config.yaml
n_layer: 8
d_model: 256
n_head: 4
n_kv_head: 4
head_dim: 64
d_mlp: 1024
vocab_size: 4096
activation: "swiglu"
norm: "rmsnorm"
norm_place: "pre"
norm_eps: 1e-05
positions: "rope"
rope_base: 10000.0
rope_fraction: 1.0
qk_norm: false
attn_scale: 0.125
bias: "none"
tie_embeddings: true
parallel_block: false
init: "normal"
init_std_qkv: 0.0283
init_std_o: 0.0
init_std_up: 0.0283
init_std_down: 0.0
optimizer: "soap_variant"
lr: 0.00343
beta1: 0.95
beta2: 0.95
weight_decay: 0.05
lr_head: 0.00724
grad_clip: 0.5
warmup_steps: 200
schedule: "wsd"
decay_fraction: 1.0
decay_shape: "linear"
final_lr_fraction: 0.0
batch_tokens: 65536
seq_len: 512
doc_mask: true
train_tokens: 410200000
steps: 6260
dataset: "wikipedia_en"
Each number is 128 + 24 x the weight over its row's rms, rounded and kept within 0 to 255. Layers, rows and columns count from 0. Numbers have three digits each. The size before them is the row's rms in percent of the matrix's.

# up: layer 5 MLP up, 1024x256, rms 0.125, rows 927-993, columns 0-63
# down: layer 5 MLP down (transposed), 1024x256, rms 0.119, rows 927-993, columns 0-63
# gate: layer 5 MLP gate, 1024x256, rms 0.12, rows 928-993, columns 0-63
up927 098:185100123144099136173155125126129136146127143096122141166150147098164091152139109151110138153119171109104114141121106109099141171170140145125098118112139143154184109150106122113066137135104137
down927 097:143113100099114160120164162127139123135070116092121127138141129122166132110116157161087081133117160099111117116116102081132110126144118133133146108121112147151172143124087145116119150105155131
gate928 099:105136142106062141129142069121162110121102095133125126154113124098148130113164094121096159146090157096119082140092137154122125125137120094132100091128113140097111137117118153141133097121126102
up928 095:095111115126094144118139120114153127115098125098101114114174123115140119138157144137123131147152095119126145119097104121100146146113131105181130113094105085118123182112109139095160113119145115
down928 098:102130092132090144140120122142136104114133152139147134136134099126137153123107112096110162104115126121167110123142122114127104124130169105165156091119128137123146108138128130134178148130120092
gate929 100:157103101113142111145112136171141134147147139092117106116139125149122143195136147102147114139177105140111110124087147160126104109153119073132088134146117118159077186097135133134117091160121099
up929 097:119136124127148123142101104101121097146119098117097081144147164112103136139081148092093118102102118100182132145116142150151104161104082108152106127151099144129125126156144141080133126112123090
down929 096:127131095138143127100092203122117184109096138129125121123134150126107074139135101155147134170128099160101094140150157100123143112126143102105090130142126134152116136105146138150114124141137116
gate930 108:073092105163115083117127147118118132196102133108128146100104109134119124168135180170153125129152170152112102128122142106132154128130144187130117180101156132132166128144072104122119130134109135
up930 109:129114129138130091120106094121105141140099162132112197132184095103143125125147109134096133117144120093138121118111140108113134120128150185110106177120148132126137133141103103153113142145119121
down930 111:098121137117105119134100126165145138132119116107142165146118110109146113119110155152123112129134128136091152143143114177113074161097122176128130158147135151180126138167145133140126121124140131
gate931 094:142126135141079105127147106118125133150102110125137161098083140121119108126122154132124158150123123168145105132122157120121110119158135132096165169145112125146123130141112108119119107143147120
up931 101:087163148113123132147178127166104106155129179135132143130118128142141070149149116130130101126130137114095140131126123132176145120134153108153088133115118117154125148135116105104112125116136069
down931 100:089160141151117100116163152123135098147102155138148130141109159086163136149124066174134135113136138115144127113125131144134107092102142108134120121151130163130139113172117165129144101125166122
gate932 103:114095124118135140127134120119160169134144135115129130177105162120117116178145164200191133121137132104118149118108123117129147107120148132118083094109125090121155141109100073165161128150079179
up932 107:081144130072113122166118106117100080140120126133089150116110130128131133108119092114122123120084142093095106160156113141136144159151115141087127128142153125143109127137137124112102126124157107
down932 104:116112126139152109119140109148157125173138118165133109115148110124140117106109106165134112096140081112057117108117093146121132127090118155140147113168164155173096129139117158121121116120154142
gate933 097:141135121106108150076151121144092107127156099079092156129111178154149133110163148156163130110152120108149129108123098131110154120080161129145130146119143104126112094131146158131122115137103176
up933 099:110149148182135168140143157167119120118112155130139148144131138111084109133083138137087130123094147142100150135116081134150143128120150137103153098154122118118147135071118130126149178092133121
down933 071:149151119109124112095132134095135126137141117110159151133120106133150167090138132130150188160154143119118129099153158092162102155120144127159135180135132135142129124149130148113095143151167107
gate934 106:139121179117087152095113174154122089093099115122138119120133097151150158117089098126134156094121118122100105109087120136112144128123116120099057184124150120132116105132137117156115107173145120
up934 110:157121118112183118109114145103117107164082114112129104145104109127169120145121170156107116112128120046096085101095117135104149120134153089148091134158132115103128111096178112119109127143129150
down934 106:108123152118111119115145131110141109136113112173117145156129145111122169127139135095137140109163107139142120109154118087098154120098159095103135134171150117127126103109092120119083125174143095
gate935 094:130146092125153142116134076116096110103130132088101148136118143108131098089081129147150111122133102135135144136095152147126125183159116123143129130079111130133147169075089126127095127147101162
up935 099:128135110123125095138155110145179115108142082129095159119177097108109104121103147140131087150134135114149122150106084101095121123119137131140123129162094124123136148134164123083151165154137094
down935 089:120125114116122133107166126119088142145108128116138124103139130120164155145142122149144135126093165083119092103165145154135170165109126152170118125147133126124168121133156093155125136120152167
gate936 109:135121116109090135137108134140084174139144156133119125088130121161161122131141144134084117115144122095125122096108094132086166124174146132176128147150148139107121152122152153146139137145153119
up936 108:153102122130168103167152116131114142100137145119137122141147152112154153161105107133156154109106144135127133116130154112133148140116133118107098169124127115129121113113088140134098127107133104
down936 100:111095142084096132108185145168133135139157144123073112147125124131152123095138078125145080159144123138106147126089169139124118119144121120123157119143089165092086107102128131172096157150153105
gate937 100:122124142146096125156119096152107123122127115133157132172118144205145132118135122092117129167142154116137095125125115117115135178185089093098110103124103147156129130159110113141144140197146122
up937 100:127140182153154140083071129155094108130122129152127128097136113179128103115102118112121136105153124098131122130139082146101125155185107117154113078104125169130105136165151159154163139136094127
down937 099:120120160154123137146102131132086122097087119157159117083151067140143127132179110122135153147132147143113137176144141186147083099152144112116107169125096156119116145128142163166101116130150162
gate938 090:100086183112121162145122083154120136114137132139100112149151145140108149131127143135118157113127126094099140135188175117108118135125151108137176156107129122113107121114107083085139129148118126
up938 093:111080141151094089153136093124095138148142117109140109122109114119115136097114141092109122116092109165157152135131144125103100119140083141107113114151157139095141158100153157167074145107117091
down938 090:090115122131125127136132115157120176151129127118173149116106142118126127104156131125148168165127158118137150131127118140165147141164137125129131154164142114139122089137075132127093160137068135
gate939 104:122098166114114119106099138128119114107146083137141128113140087132132160131128136140092125139114135074091157116096126135098117168101138085121145144123112087106108163136047154131118103159105153
up939 098:126140149118113139118115119119185113080103108113146143163123113128153171165136137117125137110131134092124122134144160091113139146067125107168131145160117140125111157163077099137128125157128131
down939 108:153128130187148138114127158134162117121101143170166152106154102109161134178116146127120123134111142090163092155133096116131135158095083139132117163119088108109096113130122094133098125120111150
gate940 103:144107093097104100120129131113141089155148141154159142136156145143089122147134104151154124094146094105137163133143150115129098110112112142086133118124151139126116136162107153105110108138130165
up940 100:176139087169103103109123139146155086152110132146119099102115108144088144134164129106162118159128111151113129139127138066136152151144133122104141122137088102102153135115128141107167152129135080
down940 097:105133131078133116166190127187136121105106141124126112090178098146101082176130097100121140125144136104107130083093146143145141106106123143133173132102131138127189145114112118085103120148141152
gate941 091:107091154129117094143113111143090170093112109139138145125180136177143126113089124103111190118088154140061162116082119154137106141119121110116150165134119147133087118177156123098152132160118132
up941 096:135116096176123140158146153134109107178162091152165174132083137140098170163147108146179113142121137140158137126144090158121118136096124161126137150136167124104134099177129130125175119125179186
down941 095:144174145132140142141143135127120134109134082113114134145096111130091110105122138109085112114169117119101146128132144159139087139116107167130111110147156149167117123115140130087140136164086104
gate942 100:158118146121119134168150126125107136111131139086146120172170112149123131140110149130128117119124113122140135117145112117108131182138168075105126090149080133099110097120143109161101120153144093
up942 097:157082093145161164107129119130150134110146129117129129142133117161139154111119139110165127131125131134114111121120131129148113119110116085171101147193133087110138150121132136142130153125118149
down942 102:142134132157097141089100147131126150120116173145133124098126155088154146111140124143154146098139124120114133178109148136098109142136085092167150111167106168123152174136144121098125129161112126
gate943 106:140165130098145111152114132142116160111129134146101140105121109127129089151123109126135182107094126124149130123107138108094088143164122124114144154162117127173156119072076104135102098106134125
up943 102:113119154116114102132139136119157129140158167109110130162137139141174128168134116119095131113143091115132158108149126148139145135195136110143170111168136133111112130188120134148103092138119101
down943 100:148154157118142119094124129100167090138168111108108119104150142110123140120142154124123133113123128125123101159081140212122152122136097121110126110113111145138142122122135125100197108110118125
gate944 093:156102135081065148144141125144116135126130137115149132151110137133130082087122100087084111118107148150130134119125125122145115160133152130100173129147131105138096130141122130132136082147116142
up944 099:127159135134177104169127134119111151100127141141083195133133148147130163100104167102166081128096152093106064121145104132097148153109166106111104127162157142124120148196166135124141138127114131
down944 096:170089094133146088123160130130120163102130104096146069135139102127134160115130149098118137137152133119087128130103104128158122107111138095110109138142189144134158130132125131120117167111116135
gate945 103:119115121096155089176117156129142107139114126101165118119145118150128110091114165108100124100097145152128120117117106114138118119107079112106132157117108138104157156134093101088149112177135154
up945 101:140127142123087153119177099158126082099154111168111095153091108147106117117138185117113146164099142133132093117172152089167127098075142140155091146116153166102150175167118116132143084105191161
down945 100:121088102104097133150133131104111114139142126166129130117112120152085155136111136109136106148124093127146120168105078140125102160106126112128058145128167119080108109113102133110080123183138131
gate946 099:144157108105097141122112148123107106120158196146148105156138155174134147127142124135098113150141129147107200099106061104147169135177134149139124125162155109114140100108115164114141121146139125
up946 106:131110101158113153186142113074092093154185141122113133137113107118138162143118146156125114146146113087122162120131106161131187112150100130155121159142173182118135097127140135118132118127131111
down946 117:123093097123104131163127175138110157135132115114109163127141137132138107111106122131156100149185152156143093129156129088135081091106121118151088182116112114121179133151147144140100109115163137
gate947 098:135123160091121172098130105126127124126122114109153141111113107137149159115116110137178122133136147121152073142149089106117084136085085117118125138144117154110121133145126122119089142115157146
up947 102:134112151134135132130122128138109120093145146094133140112097109114136133137140126171127139108088153144133096182086125142128142083146127134131129181107131135107115110157130078132105124141121115
down947 098:134147111109096123135128117116103120138084131153099114131153168193097194120135122109118140119139101121172066124121139045136190059100129150118142160115151132084119124126109146090137183119107093
gate948 106:115143163154096108137144082135143140175140124098140081139107124119163139135107146111139123133115105109155054118162128123108110105122130082161120143133151122124110127133104170109116075119145142
up948 103:116116094155145101137124128144100090111109120148086138116156126144103126125042115165118165143075146114126143131146117124180090165145119114146127120142088129147109157115125091106142150141100155
down948 108:102145113147162139071110129135105088130131169170114087142133129135129151157170111155126066128093133170130169107130149134163103140157128127144117110094126146138120134095163112140060125146090153
gate949 103:184106133124098078149151132164094115127141110134113119135132131096182170104176143157148151118165093101109109116157107133164064137126123124144139136131106141139149170117102112140120101144137142
up949 103:145131136108118154162114133099168103119140126125119113092121151099116132135132124102115072130125118138133141134110128151102135108115108129070108138144144148124152122143125146113102113089171140
down949 101:106105108140098141082117088125082145109170133103142115160111127143095147122115118154120136143179149148124125120084089092096142126109185134166143134109116112136190129171124182094156121139126139
gate950 107:120131100117098170148171088154166096137107141110146129084096158129149104125097145146120155150135146152146140129124111173121087106114140129152119158114061126099114138125110142151115117142141130
up950 101:099098139137116127145161186128141120103142144134118120138106126093146107134127142121116096113114133130156139187113138139118106117180110161165142097131100138165156102150114144155106152152095109
down950 099:102101148117131115165122125104075074139133172131133125118097134140109072129133147096137154090140132136176130129131140108136166101106135122148119093102133109089130085124110113093168123116084151
gate951 098:102126137129127106157094123091154074082137099083126138151143131134122146167127120103151123128125154119137112137107152101114131155169135114099127146072172161124118088138064117127115139148087131
up951 094:139092131145134160162129107132133094109123102110130135145137117132119102147139110109140129103119087166157127101123117101127152098126118123109085155138143116141150149132160163089103124128130116
down951 097:140085140157148159146097117150110138150110074134137185132138145146144113099132129141093142140146122158129138136162174139140088127145081108127132107143147131148063157090124120115155138122120159
gate952 103:119187148110117111116138136155133130123132145120107124128136151150158095112131120140094126155123151101111133143154113127117156113122144124154126151164120119116123148087126126100167130151139141
up952 107:159143179129119147177134122134136140077093127141100155136183137081130113159128134158126121113148096134109115117152109111173094102120136114098119114156129140127111155156100123128158067137174125
down952 103:164153139147100081160157125170063121155104137129127122173131121121102113153106119131143122154134155147137114103184134097118110144151184126103151100154109158104131143096140121157179145124165120
gate953 107:116137186090148117152129116150107125136175154119102089114140144156143118140160156134118126120145146109119125127134131134133157145151154146099138155156134094102091120173133181156115120150133115
up953 105:138169149099177120182150165135094116121163130114164091126131147128148140137123119157127132092112128102126154090130115150116069148129142106097180148094145124132090142108128105170118138142156099
down953 109:096106102095123132145119085146159114119149159182142125108086120140171087153099108158162113114111132111109131152097102110102152113146162154126187168146125131136126098158134146133144168145108135
gate954 093:132125160093140130127114139124141183128128112113145121100107146119094115130163127094140064135160074168137133122118136126075152140099127163122161157092136102124139115104104116135142072153108104
up954 097:104113168125132112136133139136107139115160115102132110130104130141130110084124150147149142143151100109095109104173180085099144143141121125103112178126110131136117147133134148147157079132161116
down954 109:109169108106126160151119160092117173115155158143138154137152119120118161104140140088105085141112137099167122097133149098104105144139148156150107100130162099106105133158149158149129119116111100
gate955 100:120102155125129154130105144118095140218144137138140118086142099182132114121138130093149100122143137103164140098144092151093170149134138123127120161107127115122091148141086126110117108137141136
up955 109:108119129139083128133188163132114129110128125152115109132114111102113117154156118144140171117148079144080114134123168130132101120107120134128150094130113092092205121108140132086118109101150111
down955 106:151080127139105136098158132122123124147129177154133105128139132146147127131117128143138112105152152109103113109088153111135175094121158143081160122148114172113118082108145115117139151079114150
gate956 125:130124170133056141120094160107128139153122140137136136118134137139108126173089146141123148116163106152145115123114158097103136087195153101150115101086131137120131150155098078132104109108133152
up956 114:097144118144118105093107128135116120107131119101114156143100144159128154135123130141133111111156173137124116132121102094084120123171139145198116096149139134153115119148084169108136136111162125
down956 100:169164129152138136128131101097128135128143130111102130131113125114113093161106153113112144151138111169118115139129138152131089121092129113134101103150100114111140143099159087121160104133110156
gate957 094:153148148122101110109177086108183123118144136124148131160110140148149132159118151090125131142139155127110133111105143132142081132154128136184116136088114154151135133134083129132110089175125120
up957 096:151156088163084073141074097104150110144119089134122145148165099159144143130112131119130094117160131139144128162126125098124130103162108161134086143157153154119128078140079105163140136106140102
down957 092:174146115169148144101140112099132120164104159118102135124167080130126124169086133189161144116099079104137085157124111099087159114101119100148112172175121117112124079125142099159163103106111139
gate958 105:086132124133132131124085157076107124151111112125157127098073156147072135150115088139130162168084192119119128124119113094120153091120127106153099135101171156126122096148121111152105127137156091
up958 104:130135158103138171136110108104161135114075152105145139090108135144091139129103097097123150140192187113118103076095105123109124114122126090114106123102168152083131144133110097174179145129157123
down958 106:143116113128180160151090193116143095143117157101125135107113097107175115179139118127131166122193145093163125150119133128134139130137127149101108134128133146129133161130146143125107157149143133
gate959 104:173146114110142133112133145121105151156099100107104173145141117140149171150129114098150097187137131141141125070151146114114157128172134104145083181107131124136124125114113179111108130154138136
up959 107:133127133131133088096098116143158194108125136114152119121109138141128105123135110151128143141143149142133122127113109122116149129141125119107089082136099163142121094130124138102121074117125143
down959 104:108176150109090111179153117110115121132138118124112157111129116130105121146069140127111121107143092127133131091147134100162162130161126096082101104114112134146157117167157148099133112114074099
gate960 095:118182143080158093140148155156095098087144136120116183121128121146135139114162125173123116102115148122127102125133115138143155115114122124124119113108081132172106108177122159116136115142091092
up960 092:146118186090109145128088150150184125167132099160113141122073144139126119143148136123113105115165126140115137130129127137125124108140141100146099134123125134083125166134105122147138141126175155
down960 091:092118109109145102133096101131138127135130122112109134126164136114133143123134082135133134139090144093153105107144100146128165109140112129089141117129100125151146077145117132123162121128120154
gate961 096:159085107137139163187154143140120133104110141140105127135158077118138060166133089123118087097141133121116104138156125118083145120128161133151144113147126131137126106061109132170102113156122150
up961 098:102118087156129112124136108162119111163156142117116140142154108144130109148160144113147140113158134099165150143118114121109103103071113144132097113120175102122127157132117105172105146142131143
down961 096:117130137106179092156146135152163134144125143138125161155132148159143186106143118108171106142125119088152131131125153128152156130093118118113156144106134144104129133159170157106147106117179103
gate962 098:108128145125162122068074132143126102127116119148108118081113148105153155102118156089136125155116140084104137120143164133095164109155143154150067126076163136154144181106137146103119103134129152
up962 094:177092136132125127150129128112117057136090125086176115164095167145124142113128131130124160130114170121133113121132142153140133120131142120152167168127150150129118133110142134161147128142149158
down962 101:150125123125126104158112156114064114120111107096137193137160121127125102129161161136100118107117102101137113138156136128141128099107133172116186104142123104122136127096154112131161135092177105
gate963 098:118135126143173164122154112096160167103171166116140142155096141105113152126144147128115093135123109102154097131109116129146140145090099172141147115128155147118159121149139116104127084128106139
up963 098:127127116109137100190132136141119126114091095088099155107107137120159125119149059150133114113116094149129104083189127099101142164134107128129145132162103120148150126103153136146152154152166114
down963 106:090119076119144090157169117135094139163117192172157083140115155122125134089120085144115112143110130141133073101119090101126110073146117150073161136160129139165144126162114119148125118097153118
gate964 100:153123137136136169126140128053168069200166164111157148103116105134115127101134100173144145129117155113141126146142144109134129147138124131102154141086120164120122102127151106115137149106094132
up964 097:127102134127158130144107130121100141132104089194151112121174115125125087177114128121121109155146119138177122116164117116136132078082187098124105123112151137151147128126130124144124109088141089
down964 102:160177120158147127167142131123128145126104162139159179126111139139110160107122107133152078137102181126128107117130149135136131141076102129110100147154145157158126104128119082132115137124118108
gate965 090:118125134142125154150202143143116112120128121113121090168102125124114114136139105089100159124149095123130142105168117106149100157114130153127131097117087098153103148112116165100115073134114131
up965 096:146174167118129154101129131167141105130162105116144123134148148119136127133118131094156130111079152155112126150125138136123114095106150131159162167121115147113156134107142074094110170114125141
down965 089:137174118174129126103151118097166100133149121096099117163105074141064143113099127131116150092155160163075094127136175158167113123136099129114136091097106154102159130118120129115134118135114176
gate966 102:100098148071168148135143139104140101146103129122116120140195160117166102116117087131137101170117173079184133127108131119110105115151143093080106118133128120095158134135113108132121124146136107
up966 106:150152133160120137130106119131149128102165128139151144109107106096096084110128173139101101130160084123123113151126113133158139110091125134100098143136109140130129135142129151122157142146135150
down966 101:125147085084112118128160130181102167156115154103137127116097124121108092104177100144134146133115081117094162146126145128122114161107146144127120162171145116111130131119118138106120128152155150
gate967 103:104119111150132112114139150105116139091109122101165120123136119148139110150144141131147094196117077141123122143106107105154116077133124078126141142152123103147102133135130127104136127133157144
up967 098:124139122105143074130109089116108139085153133141111084143129121107143162142110145139166132112115150155154126155078090159131105133126104132130153136131089096177145097157141113114117097159118137
down967 100:142123114112137110116062144191104162110096104165180139143153106130149128157134126126131103121145144172139148112106104146155116097175152092107125127104098118123130120105112126140120108073146141
gate968 085:120125136084133125106113093132141132095087163197114109120151184092101140147082125157144106151136127100106101105133156134146129160117106092153139129124141135140111147115114092088111074124140146
up968 084:135105129149119106123129167163105126117127118067102148135131107092130123168128139113135127137123138144104148142101124142137110105150088153127124156135092132126148068115149139091144162121178142
down968 097:149099124120103192104111110124071147131117135150133122104137144129131105125144134158148114127129126125125123196143137125121138121106079161129127137115176139098104105100154146129131139154122098
gate969 098:103151152117158121164086105108105080113122123112161120127141078123144113106118125153142155158106093106111103174139121129108109183120142111101136097165149117123121154111148119132125135134156149
up969 104:143104116133125162096142098095128133138100122181168134141125146111135130122165122146127179141131131145127131133100136169101153122114108120160144137139106110121137101148118139074124134106102145
down969 107:149142121128098116150157127101154116135123087149132097125098126136120140128143117148106133135122179144135156098103109080099115178155085132120149144099157126160189125082140150116113160131167160
gate970 094:137145099124151149137138155131086108176142121159092166140129129109137160127111133146143131158142170140135140147164149141120183129122144065114121162143142089137120136137133162115122157097126131
up970 096:122132114168111161108123129140111173120121131120131125112149153159156114115136107089120154134132148125091076131096140143090193157147125127084176126134122169126085118130168107154110117150133144
down970 095:118119146125146107147140131153140163096136100143122116123117135114109125081169131084144156156116154109152102155154111087147126145158110149133117160114098106088149122091168130153097103159151150
gate971 108:168110117166094131105154124118171155114135129138153175112092084179156088165107122143140138126089132143134139171107157115113117156169132137146130167132112140084152127167153130118108077151077164
up971 108:154115109102137118155138129170143062132144114136120116126116142069138180114136133100132126145138137126173129072138141137109124116114142106140154112142126130166103095109126146123145125122098153
down971 112:135138160127136124132127133118103117089126104132098118110165161144150136147113181156123123144122073136139154092136142134141089113157089092128107125137135166129132121150098113108146160126133180
gate972 101:119094111136156088096142147098158133095115079118121135174181138152164162128126137103118144087131146125135148146149107097171138139075129112083116097133117160118110103119149090174137112156109108
up972 098:170125133127094076096134134137093139128116130142133098103131115161164146114108104150210127148126100101120102114119128139173146147129121158132111091128110110117132128123138139125084115109076093
down972 102:157085115140144102129139137138101124123093145141129084132138128111129132154111163129101123152175175133137095134134117158163094137088112143131144140114119124135114144160142156103143071088133148
gate973 105:074143158045140131139105131115162133144092124136136147184118143143133127125107127136111155151132124112130077144134080092112109115133124077132149116131098098107140140129161149140098141143139145
up973 102:143152137134114151130134060127108148089141114116130103145132119128139176115167158099158099138151094131105117096142150115107117180164100150115108153123124131081131079148103085128067134150097142
down973 103:136121141127174158125106147148114128110134114099092123093147120139145147157133134131120131115134150099090112164149169129128099124116117127114118144133152098108083111138140102160116126140092116
gate974 105:113105162118102158163140147113162098135103140145119115122128122093181132110156138146081093124126138113168121106151121121150119148122125140144142138153176142140122150122136125122143090176124150
up974 105:139167101075139105115144108153099131115140101132145167148140115145083097148125153117182119128102100120087105128135114115100129125143141131116107122135100136119170124145118098123098137134131153
down974 106:135136156098114138110142113143132112129148059120112111139137097134112103163151094131162115139089110094106164183111132122142197132151115144101118113161127081067126139131142109112140110126131112
gate975 104:107126133115119121168133118110106101097133148137136134101113158182134127105172121131121130110123080113138119122152112142062127126131104130124125108153097134079111134084120107162143152149141138
up975 100:148141147144102127148106144142133127109114145155106088161084125135172155150141138129120145099115143115119150101151142114150136107137109118105148153150148147088089110135127150157138132116130161
down975 095:138125158153103153093100088134140108126079125124145099105098107122110147111165137112121192119113112100107177153121147156128103096139134124116112101109135164163104095107091150085117123146146144
gate976 105:108117126113124115095142120160109113121167110133112122146072165131138145155137140138165111121103106135204152136094116166114152116136177106129108125141123160117087116187145156117096134159129113
up976 098:150174169170108130127169139122116126133140100129134151134088134130175135149082123093144085102109151142125155133124100133124149093129102130155133119132128161130129143097145127142142127111108154
down976 099:158154147117149079106159148131111126155160116106120128124169138115105140141123145154133128159096099166137102124094146135099118134130120139081098123146105082158115136100104102177159131122108135
gate977 103:121125144090113170121141120101134081150133101158072161112151131122153140120127110068132111196178122121155110176123141119169118100082142130131143105110161123137120105118112152138161128096135153
up977 100:132127112158115123128098128116117140091157114120136093138101127141073109121136113139160151108127122125077106114146101145072115155129098098116127116150149140156138145162157122182147139151116084
down977 104:100158131191110135093095178132152093110156158143155098129134108172088170143164162113161153146130129118147122123115134147139132145168147072119115134106129154114103144133150168146090144141147097
gate978 087:114150077117147117123109115128112110104137151142136120171118115064102113182150113177170150173160196145141126152142138154154104167112075157127115141134139115141131108150151158157161138128135178
up978 094:143149153104154129124113157106127149098160158167111103094147135120119095117117133134121142107139125118126130117112113120122111197143157138144126119110154106109106177153154157120105071150101147
down978 092:136164103096129117130130123147101125117104135119101136104127081129129157093138098118173071112148123151078108160144173113122123154143149098119122138140115132113149115129165106157147104132140159
gate979 099:135147100122074118081125124110105117143117112129155167142101128161138149147121116123145165096119109116118159121105146116113163123111162146109131116094091129088148121125126072116126114137154135
up979 099:153183149130135117138111145146161112119168137078063132121162095116098161143132085160169133128145146126101134102117122081174104176089135130112117080070142118146133148120140134163142115120129113
down979 095:154130167161109175176122134156137112140076089145096136131126120141142127134101139135149133167117147120134126127149106156174114088144155120093165126127123120092104133169118170147152120100143101
gate980 102:166154131161122097092172127137119114180118151131117114092140123115135152143146168137165165121133101160132149106102157110069124086131104091158125144097111126110133150114116087150132073121099142
up980 103:148128153158117125128109142135177112170127130096129151146120131138117100144127113090102137164141133109173090080106137157137121160126143094109128159095125119095120160131145169124124158137144162
down980 102:158177181125120113088109125176077094141128129129117091180144144112092105159120128141129152137126122136124158112132104133093111157140141091134114127155097145133097110105085142139079095103153098
gate981 091:155165142148109103194118142140089124152119155128092149136178113109101134091115166129143093160076189165126113150175162129141126142120147157132108145126097149128114149156095103157113158094170117
up981 098:136118135141135120143085168117142139111124158099116113134125144102116097119138140117133150102140120117117143157084107136134105108110073155112152192134145144116111128144098117149126129121150123
down981 094:121125119116127137109147102147144158122139093158114156112142131135136102132157134121101141147167079160138129133124128122139127147116146113144111137113128099148139122116142125097151123132101093
gate982 099:136129140099148149137161174146102113131055111121126153125135122162147112084132162142068106142185157129144156116114114091135079111143140118106110135177129138109128113125133124124083117110155129
up982 100:113088129119135151109144151137133080134158108104111124126105105165161109098099085106154151153139165098114135127139109141125077091187144131130100124146133128118139136144096136092111128113078089
down982 099:126099133096098133133121126161082137133131122134099140113150121119133146095147077144137122115143103127137117136117165146115153116134066166103124090120103166122128127127123095178162131130136110
gate983 099:139094161123152166159128126150104115164146073121110144137143139097183146133167121099132153166148136095123106138086110145152127123136159092154146152098085113084135147149156112156118094121117144
up983 103:123120129088164139174093127143144132118125117111105152082160130111162174134169163118094175145143115093138113155087123108132131126128151084125163153123102128079166165114146144128097114052141157
down983 100:136133111148157106135103120155140151084114111119105109135126154136098099148123128134097103152130152103148132123126113099132091123094132143111153123133143089130161171177147147140122103154104146
gate984 106:109121174130114142115102167095134122131125164114155157143134108141162144144186107106160152125135096131148096156129130106107133092152164175135107132114104127089090144119166141148104109104096098
up984 111:123130143144128114083121086130101146131095148120133091148157136104121143116189096169131164132137134103138140146097159117093132065106089118125103136134118137126137083142124173169152102147129118
down984 103:109122092126103134144074097140113136132134125132097087104117156124141165116086112133127148121146141110127120147087110092100112143108140145153178099109143132103130131135132162154177104131121132
gate985 097:156169109105151140142107086123128146139100152117114132100138137133137141109149164089114143129168097130129131070114117076113146132123088113110136134106137133134147130143124099117070144107133144
up985 104:155116157117119129149131154116104136113168107101087086127138117119175177103129102133126114130135107066132114149137150123155145174104149103149138083112118159167145087130132143173155099142105095
down985 100:130139146099155144145124125110141104125133109116151082116114140102118116171144130104131100123163130121119091115143127124157122122149156113115144165130137131174135109081168107124122119111153173
gate986 104:148132155090107156122117139128136152122143134104126098111118150115109178126097139111109141112124138139114133135130130085107146127105157114124123123158127182117115121117137105115129111113115152
up986 093:115119146119135148136136147132076136127131090167133194155111157097148157146088120172058113170156149170107109111133124147131153177111105078123082103107158101102105163134154145145103131115146120
down986 101:158142133124150148149195130132078127146138129138159147130112156123146135146141149138100115126111135104157142135194128082111106113115113134144118141125187100111105161130091111130134163144135103
gate987 104:136136139132149157127088028118102133102154130126129143182120113105125151110096128147120136128149156090138110098094110121139109144080145085113153114085168109116098106117112132137123104140160117
up987 101:155126176132129146127142185131184151159090141132152085117080129094120100131127109111121133105130143142124129149088127104124094097126117153113150115161100165153145120152165118168119103162143142
down987 109:108146148117118119127160168105175133151121111119167105101115115133129131154112142143119103107112123131140123136078119126113118152144144137137113133125111154128113125134130155134089136114127138
gate988 103:119160095146085133121148107096118108097139090150157184146120178098126123115062134136140114102127087094146129138144124132121132087082141099136125126142168143112108104165184156087164135159121157
up988 100:128130115099117097112116114129106153087096143117129142104087098133121116150158134091102130126132192144175125184157082210153142082167116148140104142140159144119141139118129141110115129159084073
down988 100:138134163168132121113130098118127081087100069126151149161099145147127147140099135101113137090171158110115104134126172092096135119138160123130146087141147089138172140131143147086152086111120107
gate989 101:145133101088157081097106136109139091170130132182144153122135115110138111085105117149155141105095136103140133154106113115131129139153096145121123096128161079119093116129134123150178148129103117
up989 100:127079135149109147119124152104121176159129164119147114152091080150153126102138116098100108145121147080096167124125113140211154107132122110130109140141117064141103145147142131132128144089127152
down989 102:132167120130101106123131158059134104141155126136093091105135106131061138143116123104109165137138115101115092122103122143139145121129140165115124139116091099144118178118158150128147168095120131
gate990 103:140157176126132150126166124075125135069133149150089141105132094113145123158103114094148133106141126187125126101111114120060113115105144093079124112143117125155131106125148121100123092128146171
up990 102:134107069112141139107169125134145104152129144143111135103104129117163094118139166136136174115121119126165169128120126123146121096136164201120150149097124152110154117157116138133112104096106127
down990 101:131141094114187145104171135126162136131100126147121120117134150139141119115154134120138148128116130137152121100122093132154156139122143142129141147095141111118122147129139143144155074088160147
gate991 082:124148124127174096155107136089147152119101136147116119122154111085162121134060124104134123125139094135109156134102121137177127127175116132159103112159135119107162158124127105094119155147106119
up991 084:147114127122159140145122151117165096130163192134099122086111103110074160105131139117118139086126121088063135098089131111137148153105111148150141128141124118080103151099167109113113142137144104
down991 083:133131136120143141154133135081159117133101127135122117133154166131185109115141154147125100132089136122088084166123127134111136118114117117104145093119118109117131131080136093117156124119155127
gate992 108:112115119150117154101122139118155116097133128111091158125126159153152146103149120159106168132137129067129149151129166149128140137124106134066097155070110154138103137147169102151102131156146134
up992 107:086105141161099128082145148131139117044122126124096135115141129134139114120142118116135140160125155147110131155157186166135106125175136118105113111113112123118103126118114149160099129139137123
down992 104:125125145169133152135090084092117146112117117108115114122092117125153107121137127110108116146103115141130151091161130135122144186114149119125133132128098176139076111129138106185137131162105132
gate993 098:112131180102137132168129138149121117115136091137121180166101126161168195134159146131143128120107115124123070164116176079177135144186138121137119100104105133114140077188128179137122150161125140
up993 088:121127110158075138094147175146161132122086176141145129151099075080102115157125130107150132133149125127097115106137053104130128116086114092084146143137128104138100130088110091123084131133136091
down993 097:121113099115132085110151149112135119124131163090115131129151092182124152128189153146123109158136134062160142143154166152144119139119119121158174121127125124125152128115118127138136128125124132